Weights of a small transformer language model: 14 layers, RMSNorm before each block.
Each number is 128 + 24 x the weight over its row's rms, rounded and kept within 0 to 255. Layers, rows and columns count from 0. Numbers have three digits each. The size before them is the row's rms in percent of the matrix's.

# layer 2 MLP down (transposed), 384x96, rms 0.115, rows 206-346, columns 48-95
092:137084125167104140160105090140108111165092131148111160124129127129082158114087134147174097141128144150123108133146122141137158136174145108141128
090:144123146145142104128178105165108168146128126115130115145104075130125102123097147143116119123102155141142106149156183138126170109129114099143111
097:108104094116164151141104162151146128137142174091138115099118104124126144138123121140156094145145110106100112130161178146135133125129145128124140
094:117088126121170127157129146091084119145124110113151108130156163118084168102104150148078180126133103087120091120119125101155122141089128131089107
103:140116073144142149094175130127160145148070131160120123142132115150156122054119150114142101115147104094118093129102125151109119145134157096109157
114:110164144144094113162087118135114086112112117155088125085131138144127122152150123068109139118128128101159104097113142143105112135159120128194153
091:109108116128147139138139107134148104177146099119145091159137105135171130102106124120151130113169122122094126098105148132112173138156132142122116
110:102111131140120078134113133110148101136116137160145108087149148133144105108110153172146117163158160127103129110126113094126149112128138137108134
096:159122149128131169131115131098161111110121082140147137116140170103078148100136132112128156130166093097096120159116176108106122114103130114182116
101:112164087146095109097142093130091155134109136144067128107147119144083131100158117168128124151113127141102112159107116139120147128101109145129145
095:118096112103092135115155110038189133140107109142169106124134147132138130131133107112112152107160091142116157109160161095111117144100120124164123
113:121143114114085123124088125112133075124133133118096132144114128144140075163130111134110105152126095142093160132118104129121089095098094102109156
111:153145086129148094119128167121143192117152132123103107127181147121180136098137138118124112139136118124125118076143132108106184123127068095144107
090:102150162137147150118117112151131138132166187108162106139101157169141113146116140121127109105115117141162128135103093143103090151137113144163160
104:146114116074105152155117128099160170162132111110108136174147106127136105076061131102113105154161113113119147109083138114130111114154100122133157
081:116169107127167131131086096132149120103141158145114138126160116131145143131123095093108144142131153131090098093140137114111142110176129151165099
099:133133115124176115098114152090130129139204133115100132115095120097138137157128128117123097119128121117144116130157104122164138137151115131193121
089:101115159172117080132135125139121142106113099175115154182125106087117133168124141125145112138118152120121118158144133135134117137166094128155166
101:138123130157181162106156107096145158115135156146157148148130110101149102083117121106163086124118149145122087090162116104111151112144140193126092
104:108115121092131079166152139109136128105123138141125110134155118119128113146135126156102145158158111127140137111117157094141112088138102098102140
097:150101162136155110159140127142124098099145130144090117136158110162099152139124123154135144141134142138120123113130101139166136142131127114175147
118:127093099115090117163137164126083167139148163134133160125142129131173102121129132150122121101102135090170162151118117136121116092088137153119138
083:123129148159126045138149135137117117128139132147152101096140114166131138103141149132156164133181129155105142101116090171147105173124130141132117
091:164145161141136182165124128152149129075149123137139134128158073130078126114138141162152146129094130091141108106116140161158161132167114130153154
097:145143150164157155102134158105100085153105159106141137132123125121148115139137122117189169124136120141154155159154109127164139149107127093145161
096:116118133086102050103125119157111137106114152152115102100155090138132169082134111110149162117168128138097096101150117135123153141153129140168128
106:119108176134133127123145143117121132128116127101105106138099108097123100097085147151134111118111124151171110144103116158094137164140133125140161
097:118104098139144083126142117119104137169109157161105153158112159124111141121083098110146161124116161130149079123095137155107124122168160127082148
108:180129132155132135094176142142142111101126077154143131135126104165129140141162147135125131202147145120112119147141088120129132146112121065108111
086:143156142117167095123149160100119165120193114139117094134150094127104114085128173153137124136113169136122120109140114076108120146167109130172088
099:119113138127137098139135122078139080154150105133089119135077160115119113108122141111142118155104124124084184120133072100156129128131149121098126
092:118142099162182109156092141123152092165136151085090095104107116183145177129113118141096084119131122123100144110117150140120149128140145099165122
111:135126130138127106142139151148101122093125108108133115150144104112134087143120150121132117155129141112154121128147183114138193139145111152154128
105:091100139138117121126126156157156105154099107073119111155124114145168143106110152078103083053118137192100149134129148154139107140119123098137111
092:099157134147162130125134135070155137087126143127122121076119154128075117117149127152160173163114158115097133108092097136099148151121140103139103
109:157136129131159170128107150142123087112101139083139160124133153150120122140165093074125085126093153158140100144121115159162095119126156151108127
097:133119152088150128170148068105121109112117119100159130163107124113103116130105117085121094109125133121145134111105136133140174154149121099109142
091:100175118166173118131138103110110118134153135139137146146154104133109126157139140127118117139127085111132106180132141131158116100131122160141113
119:128122139114102137106084112155122119135108136152134088111114204108135091088160119115111113088139147131122132132108124134095133149139147154195115
095:095149134131138119143164104107159127130132153063119109098106126142147126117131132160128142135155102178155089111129137138140110153135136126136109
088:131148126126085150122143122121126117109167135099118142130113090153184072135133107147122127156115166157141128152124124130111146114120088125105108
108:131160153123113143177149125139124122141127142151123137092121173121095110133108121138136122137139149137128140069109109151154129164073145124048128
085:102099080087118148134098122129130139122129106092139099122155140154087134136149157166113110138114162144160129080140119126105133160145148122146167
104:136112150139156132147107108116093075135169107115155148106108181137113116144112140127118202110141151109106138111102131131092127149125160122160098
090:136157146136104088120138118104145148090108128166132122133138074105109147116108127138140101151171132101133145124149091132167085143115120139093174
089:144131132132111117179156104094166125113083094109115150108085129110119159098104155111115115145152112175159143059097151155109131152094176089117142
098:111121149120140118135104119151134147091151142132123129132118125152124173151101158167093094136097103129137125137086082163153105156114118123126115
097:126151146095118108101112153112141147116176146101162142097117162164119095114135155101077130147086093116128162092128159107089105111087147121174140
100:074133140095117100110120145142106113123133134108087108169151134146106088143089115150119144114128138127116132145158163141151153146146102131136152
074:074120064116103140110135124116091139135123120139104138106076141136124134100172158197143134139119166112121108104145122118143112140134126169098173
102:141129167101081116128117133133128119110127132118108111119122121085162137102153139102158123182098120117107127124191133111136170111113124120112148
107:142080134102084153162120137092113103161134111123127110102130125104172158147151113119167136126120090150124104107153099140149106125097170090121126
100:104118144142158147085141143114168124178091136139139120139147151126150157113134132174103182136157128142144126078148150113159142109171119123102116
093:129143188107145151099112078130149124111102123127121131152089089126119154147103067180133131146146124076115135175134096136136122137147148126090139
092:122116157141173113137118125166106143093138139109126093120168123131133084117171133123099139082104144120139144097147108104171130136132128112110148
122:125120135120137110144153141176127113111117181112130162134125134106177098092104147172131121136111135120142088126122144128095099105154133099139093
094:141161096130137125106126146133170104137108086150127136162143127090129153121158148146143100124171176125153112108139096160147109163155102111128157
085:128149114122144118112120146178111094121152140117160104100144094158137125135116126042126142155149107121110150104127152116131082101130168119150152
097:119138162123136153130142158136175070084171092093093089128136136127093151147122156153101132139152145089119113112137146126154168124130109101135128
099:137178137136118113163146111097104119132110123147127096116124095109153150130111171121086133154139145137160143137105124118090146109134144109122130
094:110120130125150172095144114081109108143114155140095122103123142126142131109149153108116137131091169166110101138113186137164135152148163110157152
090:105154175159141150091162129141137126108106112077075133102166130139138138154170135114070126112146167125140170153126149145114148139140152148114075
096:143147156165136119059116140135122090096141115099143131146115142158142171170134132169111114148096133129097136128144140146095108160126113130188128
103:115093136180130123121122105121130160104172169133086129100138144093100110125100136162128115140132109130139143119089150095133114106162104135165109
102:168114096112135147088152134100145141121106186134130152119106127126127135158155104145123162101133161084105145130114122102161109106166113055146118
095:129138132066149132155104120094169080097146104134133082134128140117130159156177101136140088163126097133134099134150144090156133166131106126114113
120:129155157091111145125128072095188127135108147110094136155154082139110092095137129154083124164104138147134129125141161085167191144123111115132149
096:112107155110140105124132121120130108145172141160113161141122155109126149137114145159143121118155096130140118081130107121140127167106104147105143
092:119146126108144133112153103114142137159146147110128157100134163181110138131124132100146124106140129129144138105131138084104159095159170124131137
110:113157127154101120112107139115145085157094139101110096135114167134069139132109148128098084091140164153110147098151125099151103117129119133115110
104:126125153143148142156162115112113137137148141142104133123120146118155176110138155119118177124092144109093064123133108131123123135120126132158129
113:099146103151114156095107127127164113110159105140136136116133142106168129167162111068103106146141082144137124140102149107123106114157103146144158
099:165138135141127181133107160153104183104095136101132113108160110142101114093160136166117153101108133148160160152108147112165109107111143158138109
087:095131121126127110122097176131140178144134104114150126115112087148134097125109148120116172153135124125119101127149085118124117159123128136149137
103:112098137128094118124143093139117151126127165146108145137136068109126128144150111139129126159114133142115116150125147123129122136126102162109146
109:120086114145145118132161117163113082131133160127106120084141156137218131109131104115142127120101153140108173136132144140146106088116152157134100
090:131135113095103101117166146130135125150116154135144129136123122113171107047107137132117144133131144114120115149160120122075155114096140130088148
100:169107129124159161139119135091167136114083131156149133095124133129114140142109131098126126104133101146152161154158142121083149167101126151169126
087:130134164151113160129142100091134171099135148135121151090131149127133126134154151114144106120115129119119147124124099135146158187161148103167121
109:135116114129103123124117129128105069123115119142124099085122151083147172130132158180161163100145142104126146134137159152133153162123113132138144
096:124181113127111149154152118133137126117128119141122112113121131100135086146108159108136157134133171131107126143133119172147100142116101122163139
104:124122136128161135103128129142158153110101183136125157108116100149077149108120103130125135095130143164119094067097122104116120129142160145111167
108:125104118134129103156125157149147113139136129143134117121108113153156124128138101112139125137100058076077163110132157118151119127102126114142121
094:084094128150148129144155098155163105139121138117111111156099074110116107159145122123090123088122119121130084170109150108117153127144133115104075
088:115121160159120124126120121151106130128172064100112133114128117140114120118171133118145116179124178164147136119097083107171140113103133098130139
112:120110131126100174114118119111144115101163126143099153116128118120111143087168168143152144147138144145130136117116134111155174151116132121123112
104:123105115127140159102144152117121140174141126145137153143162145100141127134111125126122127154097137110110128170119151119129093106095168075100119
091:106142114104138131148094147103096141114122104149142125080117170165137135125145150165116147086110128127158129166113139131132100125139131114070121
100:112123117176117169150102172098139124158103097112122126105119106129116119124136137148174151136111109136158122134183108157100134123129100151090101
127:158183138128176133143132170075107147168152087110114098124137163168111122117129111130102137143102110144132154085151152091091127156115104132140112
116:133127137122113128107128146126165085097152133130150125090157124093113096144162135147140136170180089126121161082179127119114121142134093150144117
100:104112154165123107134127128160131115108075113089087130143153120095158138148123102177116131092135147139145147165137114139109135157132120161125126
095:137149156144160178148126139124130140129128127147172097092135079147130112143131110111104106105109134157104083112136134136115108154086096123087153
086:078155084103124120131085099113163129108148109123133151120149123085131147086114117160120108109138147100113099135105132098090124118181139121167126
095:184130136147085136132097139120135165182163125172142112104104114115125141147158158120162067120132120110126115120119147149159162118153110122129101
088:120140130140116134130141130142139112120135181153154142122111151149125139128103107101108061122093119155090137110102117163138127152169125168154173
102:143135171131146121152121081119106089133146167110148100118184107163119145182118116090122102108131102153149129087132096178173128101106124116130133
095:126169128125121127156156148122134126120142123093139086106101113196135120157123138121093131085116153098093160069120132160133114122119123170112123
105:101071143124148145155151157140135148157057123121124105128167141100119125106121164149113143123146187115121084106117143127102168102125124122123132
106:137107153114135139140132109103128136121136099124155102142146132121121126104158127111144124126169151094115122120120115155150139116178128113160146
102:111115169110098108102136131080040137134109167129114096139084129139123110108142129132120113154112138125100153129125145122184141156126150140150112
088:159123135095128170139181112096129142137117119123105163097144097109129162086150125092120141126159133144091105118133158112131146107123137168140118
114:120135140108142077131110135120127144164114134082109178135131122101137144133122126131138121121171070180143128118139112139137140117121153118172114
102:143123123126099111136142161115164097139140170104128147144148107174134127151094139146114142132148115195158138109128132136110151142108181133187146
108:128111133158126184109112107127091105161130149138130140102082172087114130126051093131120114115097103138076099161135128104134090088163161159138150
091:141181093139113165101106121123116124073176153090099118155091103107121155110149149147161137107141126132107153147155091120142130130140105158163143
103:135142115092102164115146153085071147071118137152148111150133127107145115144195121160150137145144167160160143135144096129125112149159155118111177
092:161162122135135107121138186150136140129132094142087168149105178161137116142143162086126129142137131150095129134098102132130147152154101132084150
096:111140095131126133127139137130120170170165162137133168152116101120108119138124137118151103108104097097116093150109127147116132116149165142111178
095:149122100133145099088133091129144146133145145088155149113124138109111152113127119171136097115143137124192107147154148124107119149170147101157124
099:128104131113160124124116074110154090145119150114115144106121096099097104118085120098134136142161129119159152095123130113128132170157140133138109
096:141100143125091129128112147138106102084118131115123115142111111101121122103155137190133140080184087155108153054113191110116136118106144096136133
091:158121120121083134141172164112126140124131122102165132161120146173111131143120055139115134134164096146119165152153129140115171148155151108157153
101:133125118141109105140185153140105124154135146127108153126139151158106144124105105107142091159149120088181110129113142145119104127111168069132162
101:175162126142109075096161131159145116138081105182119107097147126168150120149136130143116119149133159188129132113160101138099095150161117105127120
097:154136174113104092152103098141131090138092145135154098110155137135188136149096133143161117109140121130145115120133110111142132144114152128168140
098:148117087142161089133126126100114070166144156129097122160129147072081137131106117103118157106202144119115106079127123161135110143117138143135130
101:155160148119128141087146122092141130139139114125087111152176131124147133094144167105159107113140098111144122122163097088146157117122166131135111
097:128131112106120159134142109144105109118113150114096134123150156125089140117132101186124161122109169169142128154190144137131117127124151082130135
102:149127158168116146117156134171169099162113104143115126105082135121094145150142112112128111104112135125156073152099114174089151115109123140115148
093:146162129148089177117158151134147132136096136132159129122161133167136090140132166112129111107097130170112171135133122115153136168134101113106135
102:155123184134075119141137144139135140130126137165084135127122137161176090142140131115129161083101102142126134156132156133148118102168148137078092
111:141136119121119131137129158108112152128108123183121141127124142108132176125147137143131086103175086154110164156180115131140125134099083147148110
102:129156127136150134110118122141131097093116113111157111121125131144128136162122160166162099166170158149105116133150098135141157160153076127112085
088:118101133134090156181119130117101138131148113080138150142168126142138098127176106141138112152105149125106142109175151110159137127140124104111101
104:146112120136132135119125119136137164109109168112131100128187116066155085099052113143126116093130160132125098140167123091150130156100117109097168
099:138106126132133183165100141135113116090138159133139130128136118152156146132119130126120149138153106173113133149107115162140148155157182142155085
096:138124120125121174119108082158113190142087083108131126097134103168171134135140102101097137140101135099148100113103140154106114149120130143123159
087:132151144169132116107113124121157158108125115149122162082150148104138088115174128127129131127129162122112160133103085133107153152139122138129123
102:148101127104157133144127133110108136124085134105101142065155156129130168126170134113155136117107125066140130122122149134158140145123159095125146
091:065129115124127136174105112167146093144174165134129131160145131117115160085101122085133109127122118124113141153128127169127136076072144113100116
087:149122167103126130133110135135125166124166133172123144162095158108176152107074156129087083120142103099093128131107143125118116110156160115123149
097:181137147154110147149152155141158131104072114158129099176105103097121143124137117128143125140125106155140108131136134148097149138112110148056133
101:146147132125102106108085147124157114151095118121152121085178152119099135097113148123106130095103164111148119145100154120130107096172132103145131
104:114129112097149108142109140147142154152125109145132158130175139175113108150120124162114147156160125136148122121140172089142131131163070176087106
097:171129132165111176132146155164151104117122145109141130147204106164129097125106119085118133137148146160137116106106139143113125114087117085136113
099:138077104145110145146193128159140139172132146102161129118158146126171156100160137126123112089141142148098156130117150148092106112169106084163140
095:115133145129123159119074161151099109073120120134109137157128154139141150126155175126175153135153090089095083130118106133115090121131086141079109
106:138168090132122153108117175102110154127139132111123129117161076124123103090123145108137090144149112169149124121179132136127178104095141103120115
099:118127157157134112105102149171126074115136103130122099128169138113118110136088132106127154150112123167190139170144120146165132099137124129149147
101:126095113155121081151106115165157144107140106130103148099182160118126119113163182180133152143147104131119134110122157117103133147126110119139140
# layer 2 MLP up, 384x96, rms 0.136, rows 207-347, columns 48-95
105:112115103150151106106094110085136108117143121128171099098188180157119111103157142114104152141143095124105136104083076095134128145107142130096147
107:113115119174138138118150130145149162143141142099115134146135112128102181143114154167147127155145085136112129146079182101121117098097130147103170
081:118100134148115102145166169176164123100122120113194130103103124156110091150137141134114127150095143125165146114155097126150074142156117111121109
108:088140155143132107137126092117115093108157138123107139138167110128097119129168120107109118113104135103150101096136150144134118102113144146169123
113:122149136163118145129100095138152116068111143140138093103193176123133120143150112070147112081124148157157125140150114133123104128125126093129133
103:144168108087151127146094119119101154123082112127151122093134134105126117113111153170111131116117154142094139169155154107102130110139128152113116
091:108127105081119103132127139132153110150105129146142104147137145104086093120083119108093079147102124152085133149146108088123061120127094117138162
087:135111084096121146175190116173122113148133159139144127146132137142100136123074098136130133098129107100165096108127106151157137131154107153101149
094:131100154118109147121075150161133102087127103138148165159123158137155124134118125112129123140132086139086113142109110121093157137115129111085140
103:137145155172132137151136134196104146133160116140152155169081150109100117136120160128136132158072185120151085162115163173108149083167084152111126
090:115113138084144114140114172092123165149142152100140109129069152132111166120148144147125113188096160100159121087142105143158083113130108124089143
116:111125124159162123109119199128138162121124123108122064119160137131125092129109138116130121141122112163112120092129121097095137109105114137126057
077:121104132111100083164169156109140129155111124115093158165099129124111137105153128112117122103137136149095127128124118118144113121118130145153165
097:087117138096105160137118128133175073099132125123099096104141108173143149105149115118110123142092117130104199163127135118144161083131109127110152
095:115165145146157145124156128144159153142148112153065152103115150100149175140120129131110137107102093109139112117123131098100123074118158158157105
108:132139133101104142162130125157136114121065109109148114133176122171093084068123129149145161109136153151160146128108160136107165132140132124077133
118:150172097115134144152136120136125146164105120116128108092155124144139123107124131163096136115143080141108134130124144065133184102104168143112105
097:132126125142142117108123139134122130116113134094123093105060148155138101137194089147108120138155148072175145142113138106184128192127152146167129
111:127120143100103121168108145131135147101062140128125142106152161134127125134145135100165150118139097150130134171122084141120120081110132148088134
103:123112116130115133113127156079123130160088153135125118123147127105104102117150127115117152083174163127182112140096146127095136112098146137121107
083:144090130146135100189103156164152146175104148145134168135111113110114130125156104147130109145115151081172138170114146157110129127093129162097139
083:139177152121115164138109103127092153126115145109121139119106103145136141098137113131103124115066117110120118155187155126102124108135126153157117
097:110093116116127119077140150134138152145144107128115100091143200112136093161130126107165127128141127125161161143161107089129136088135131165111095
096:170105136162126151158139119164143170163129151105158124114108103075127129137111085151125133145124171113157135113126140146099124135122106119145124
102:153180119152135160139162165107132132187098134131137123121118146126155128152104100116120101160097132181159123139141132145117106101081162137108141
090:099107147107150108142121179131174079151107133087172138098105164106133074164156165107110121131122139120133160155109094114162112091111140108097130
093:130174160125095170171104117124143103117111127084126086093166134126171086149126105143096134123138120107150150115154148147146114158119161115111102
103:126149120078118086130105114154135135140126095106131125151097131138125100110120146172139147103124109137128106147142158097121125105126101129177116
103:136089131135130149150111120138152108149105124089127176140097155119120134184121093123160113098130095120106147117097119172154154145136136131095170
104:123162156138175143152104114151127125107137116161119088153165086118130168174116093096090121153130120115141138116115134120130169141150064132110077
098:171117145115097101114160117129129138079124067118141146130162109111140120135116116145126161178156133128149097127112123127113148133106121067135099
104:127147106146115170143151116161104131136148166164121096123168127120178147090139125104185124161141150155085109141145159130093174088119104102098130
112:153164147163139106137177105121106119113139155111147124143128124133154172095144085143153082133149137133139152108161146132131149105106092129141142
110:094128128108098162162131106159131131187125118137134146160155091120182154152118147119107090121134107130149146102174142122161120152142110103124111
103:122085126129127077161164115144110155146108108125122157122146121071071115081111091179080139106104163140097127159122122161096095149118139173126117
098:114174125153182126123147167150132126175164086175117126098119118146144151116133101082136134107151152117130150138131115173084115047125117125156129
072:097164110111107142131148093167132123099132130150119139118163119069119134090155135085133133127114144153101119106143081157080117119119119108110140
102:118090157126118084172119116180129088105119097128166133116127115128116098133133164123124131130147147135126135191102114110087145124144140097158118
101:151140146125110170128116126149094139094140118131147119154122158085155177152087105141111128128104163104129143157112151134142149119163156123108132
078:095104121135155114111142131142127119174116120137142111170110110123189088074159142128139122146154108139145134134107104138124088126152104109115138
100:127119137123184070149103162118090135133128123131153103148110112127158105097100126097105159155129092111158110116152101084102128120121098142146096
087:110155121150120109077118088155148135168110094117101094112154151136159138090164116167116135123118085128145135114141131105123121103133101142145115
114:109173117105108121110144118146117155116106139152107121146133069138185168130172110136103101139110100127156081136122102125141136146112103112078147
088:154113122132148145140171079144115124156130087140113084136104138093153106149100106116156132144080127133127104096111152121126129159138143126148090
095:100142123156128063103130108122120162138149122149125156152135153120111130120184101142123128167144104121144097134158159129118118128128080163142131
085:124153113116107178112102096120121158156118087148135120142152139148122149103161121139118141139178124135140172162141155125106156082122142152115151
121:134182109132121152149141085149130089144131142146083095101150113079125149123119126157167076082179121158152119173125132135146135103189128124126117
089:114131140149131118135141099138127129143103156140150092124099101124129143128158113116114130109154127160121102141180155131105132071127118118129114
081:150141137114116135133100110161142164091131140138166153137148115116153155153105125102111095077135125114138112073112169103106131114122121070108101
101:131123111124156101089145134168117110121140083124141111111169101154138084132125125128089149176095139120142131165110131124120155131146126084133093
106:107120138126150103071119112204118116082138121109153151174168082138097119097095145126089144096158126101134130172119115103136128131149130157104131
104:110136152134094123181156146146097140136163103146113110112136109118134121162101151107123080108075105115137120173132114166072152113105112096112104
078:108113115112128129172126151148145151089124141103134063115186128095142127120109098099131123088093139124111123136124122164133118133101134111144143
097:127144090113107116080127108149140145164107107122123140138115146144101134154112103141117176149149082113109136128111168129091116107138139150158136
110:145133124131124125164093132119091163103114147116175123118111122116099098115121107129176156147090111090136083092134145145102110081116123152116108
091:113154133120137122153120088159100087090105145102118120124138086106112158101151117123128140107105133152151150161101127160108157096139108118100077
087:132094104141133159134123146109148121167130135154114150175109112091150138118106093185146106118103142166115148151125104095144115126135131146099162
100:118124131110104111129122122150130189181156136120146149125171144177093082134119098108109153118124105118119142117109099130082097079112142164142159
105:115112132088143144118145125137124104155168126110118117119097156103090133143139106137151109080115109134103114145157175139150156130144127126138087
096:137129107160095174119137151138139175157169065114127108108143145161154117107150123138142161113106106110117099184133143110114128110078106115136118
085:102086138106088130126090152128087151157147118140153119161103158115123154163100086160155090126125121118138142072110109153148160157125114111152112
097:098125091117137115175142112093128102137141101144146154105128098127121137127140127162101156100165129105154143167099175074108164089140113133133172
100:121091157130101125127148091142101140123113114128136142165155116116080107150130124153140171101118104128079124118153094148129124155132110153077078
097:087105118118141143124181124165121133121090105085161136123126111107091131157146122149083165122124145106162121178158162135103113125150128163106149
098:138128129163141138110169150166061170160112149141141176124145091123148100136099142134124157113093161126094144103102134115142094119110152105125127
117:127124144116068151111149133136118150130158100116155134149145123129110121126135140187154131130126147100140088165129097122097104086108107117082121
107:134148093187116148113161146136130103140136128126148118113157157143097135081158085116158096104146128131094124081091158164102147091097129178115130
096:087113141141136142141103116146118093141127090125164126125151086073159114133090139127129153117111089134099107158151098117088088124093066127129125
112:149110129123130132121124110110127210117158123131133152116177119135133088102154103164144137173101069090127076146145123146122104119165133149123130
109:127131172157117146122135096139147104154130164110145101135115172152131159106103110090109126123116108107118131125134121126112174107136149155176105
111:146165151170106144100186129108135115140142165092095134132157118190121152118118122159110167115147100137144129156166113091135132085097097131164146
093:134105115155119136122093114116089117166130112146150121123087121134130149107145103147127157156130122126196119121098142119116139100094115171119086
084:141120142127145098118158114120154159133104141155133113140147162138129140136138099094135134162146109163087131114104133142077092117134101198149150
094:111131095106125114161132123175139182148105092120150119127107167129130133137131156160150109095135136116139131177119136134128117137099143107131153
098:098134126125101127121130144153130122165128139108178149121120101132121084117085151133134132095112087142106124159153189143123086079106125140158150
088:142179158107155130146106138145137158133124131117105068165140158117142120157116130086118159139149085142126150081088117128137141124126151145138144
104:103131140109078112128095094178120097093193135173185133118138120156141070116121138123130098110136112123119107114131105117127096103121105111126116
089:103119129129077134123122143149087125136113087081162138153167168161123127104113115149130121146162131128142101125145141150094113148110123151101118
089:100098117170065118181167177148142098107134126127137118108133069106154136152097096149078116147132127107116125119164121147095110128093130135107111
110:140108159109151113125114115137110146152131162115171122153158132164131155137137097152154102099156071131171127090074125107119154114165147168097110
094:116104150113122130169089105093154124124143120128136079081157182155152145132092114148157120148132146134098173101140143116129129113138142139144125
099:102158117087134111124123143109135161104112102148115160132140114127123110127140071092132140157090133133102092083136138071118085111127155120145113
108:155117115122141120141079103125122110124138152162166165090173181144131112128130122159155112110129129128137153109109135131118105101137106146162173
103:164131087097147095141162146140125108131097152130128122136153119111175105138105157139088113097121087091146137130151175101136096115103126117130102
104:150088153132134106150096170131152150106117117100173107141153137104098134122124127134123107089130122097123138137146115132158135122119100119089141
099:127138120107110101128135137111096158117179122142117129149119108068131139166144117126084110146105139124139162125092128077104120116163121132097152
079:128101166120161119154144135134109138111090142090107124130068134097133103104105112125132162158152111157120125104092161135145098130112126182094139
087:133115111119111080099159117139184102122098136119101140151178136131144120151121103110121094101192108132114150119113113171128143143160159124149162
150:098124123154176132117113144174109155125135115108156080137154104150099111127114120098124113106157128138122145117129123128094179108123078131106089
112:081118155135091104096108130112147108137120091111118115147101198142140105106132131124132156118170088140113162116108135135151141108130126152163165
094:121141123104134129131140146099119119152106142091109089127109158089176138100182125109083126116136125119159118155169144100168162125129168131115138
086:110131107108127109174074155112095135133111135158161090184118151124091129055130111133151133154136170116124104116092127148131119120145079139130109
106:164115157151139102124168182125127112145100117114131115136138111154149141168167140111128150170135118137139136107147118180134136109071126138067119
088:113130105151119118101108117144172100104074179121096140144123107116077102106111141159117173137136113128163117135121094145150104143151125155120118
103:141183102151128134142124135115099081130156107131136141115169100128103104123136137175156188132120115128157109147174167133113117114109120087122133
112:107134074102121128092118141137152185171104128109081127135095153090101142092151155149168153137150127116123128161126168092109137129161096174120134
088:111173105179128138139114104173133158175157108144104099097128092092132118140141112109130118115110119135137140118145170136108107135129145142125119
097:156116109120183157125120157175132126135106132107144142121148136121105130090137171176132171146166147098125108108103126135103107098131116130126106
098:119159113157108100080112120146100120099156150099117120140116086154133106141119141090113127130120100113119160124109146115113082112120132094145137
094:115070118116097109157156137156153128092091139163145117083170140104097139139139145150119111117151154138126099119143127146152121096132112133105138
082:114158130107155144124166152137125153129126126147084078124106105134139124076161099130140133146108158125098123148074136157122124102134090102100106
110:171130168107106131149132081131082113140120140105115106159100140117132110121131152140124119134138121095117154145146170131118141129117097114109143
099:104119179129160124158106142120107109107094102163107113129147125118107131151118082118112108147127146091142126101137148145146127161159101101087117
115:137109130124124126141185113151087106096113142091148130155123149130113136139101144131111099098119094143127107128164170117134152106091084123084080
088:144086131178155101126094116142127113156121114165143135144135143164148124129168122147144105136126145138156135067098109168126105160142116113115125
088:121127116134153178109110137155119117144118111102210144127125116154120116096108124126064140154143120114104118081177153161131125107117149121109100
095:136174094117143150160097122133095133142158106092150075156140126090162067169108121096113184156150103105092114127130135115141132108110119145144118
079:161159107125134127131118134142161141123115130144149137143076135128174135122118115107100130121109137100144122116113114149085164122074179122179121
118:121155134137118164127122122118111148156105108152111136130147129146131121130150135123128182156080095151118168122103117117103146114083104136105115
092:131125107121183105129184147144107143126098146111126101115152149086174091149134126136133144094116130123192139138107133116124135115092158133162103
093:092165172137084142104095121096134119117118135125101106140110141137112094140116067068122129151093112141113127134106106123094101136103146134124087
087:132177156143155136162142127149074148176124109158090148115146130125149107086081110118113124156125086116149114119147137157120153083112158160119138
107:092092102119149130104115145120127145137140096115120088134101114122147093121135168140114162114139122180101148099104118138111142125121083177122071
114:122115158082133134145109102141115167123150139094168118154142102101134152135145125135159173099149124100130143109140133112124161158099157148178126
128:128150090147161142106135153122095164104120101117102133142124100135084114118130145099122121131103141138124163122153131155117081126150083120101116
088:116142136164162106164093114126141094093119117138124160144116123183140127118118119085098140106103135171126103126104123143142090159097114085127147
110:149126154134108098157152147148118139149137108107106123122100137131132104143142151123082165134089159140101137102064162189091130059137125116165130
122:130125137139146111122144140156142148112189141160167127165140109123145117143146116084117100140139092115123121100077109116107129119128107170094100
104:136154128160117095112106108112100148135152133111144121156146150130173159125108111125084130117152120096120113144080094137163120142118140099105169
123:087122147109136097127118088113120176108146103130106157115111138098102159139105104130158166104125124118158093102150116140090119092159116126154130
101:113147131129148124152131095098137116150104079122170114132124139079092173117157112137169151126171143126127103151142089114122148128111116107098105
098:140138074126152142161131123142125113132123103135103123129153158097118155135124108148122112061105100142110136123191179158129153127095145130149143
110:152104110148106128077145083126108134149105128155124125140127130117125120150117092124104142085161125124131143115159172121111114151105177149129181
099:171175158156158111097124123150166126140094170170104088166126151111133131137102126117113182110163136124130098151077113109121131104107127157149134
115:122167130129166132148159141156111144145149084109132149178078131163116179156171132128124165129152138087158162133130145158145109132149151113173114
092:111172130103154087092148098137144142116118148123110118137119127150137097107170155146131141110105115100146153130148112145107131143165112145108139
096:110173151103127091105131153157115117084129120126110139146132087142143106085098146139132144146133089156135142088154126146122158068121152136124163
079:154090118143105133155167157169117119132050115160149153131164125128118102159106108132127082134086106134133129133182149148134137114127114118102112
111:119108133151105139105113105140109108122188101117174143172141127124107088099098136104113130147123119161119134101160128160089101133143101134124100
084:156119163120159137144138116097153116130081131142121114150095126138124134165113097173093143187097130102174113096124140115110136116133174150135119
074:128120107139153142139142157096154143117148147146095063105144128120143155167178080123170120124094147094111125142127117184126139134112136143119126
102:125119124132131126112085153140110112136171108112121181106145166133147096136126134131086135120129135096077167120124099161140093110159155128171120
091:140175101104125127119116151136122140121124131137101110129099141065167112108133084113094161137186145116139093140150142142177109148098149167136138
092:106124111143168095104162116139125113141157112164127095130108162103180129109173139164133151155139123104160126168126122085148086178149107128164101
099:079133094128122061083140101077108128125154097126132098119093146097130166125144120147138133107099115108147111122126090112104148140184100127118147
106:100173152154156085081094134100123119103095099116104125173113153149088132139091130126104149183119113111116114103146145132141148146097114170101098
076:123127142122148104118129181084163149139125147119150112073123112114139097158169120092119115148106140170153076100132116129117112099115104119110101
098:115125145103141114115181147139121103141097122129144101098135157133120175095146169145115158156109159124189154115115134097125149130169082118132159
089:112099138123131094110147142121140100153119174126163097088104141070144142169140138109109140153133133150182124160134162147116118111131128148130130
105:117126126133123104124162110167116129139142104127148079144123098118149125134084127099102103159112141142155090103131149128128118124139095094118137
096:136121132106098122117162093158100113135112118122140108130128126049139118111121092113080106140077148105118094092126172146125151149171152120096127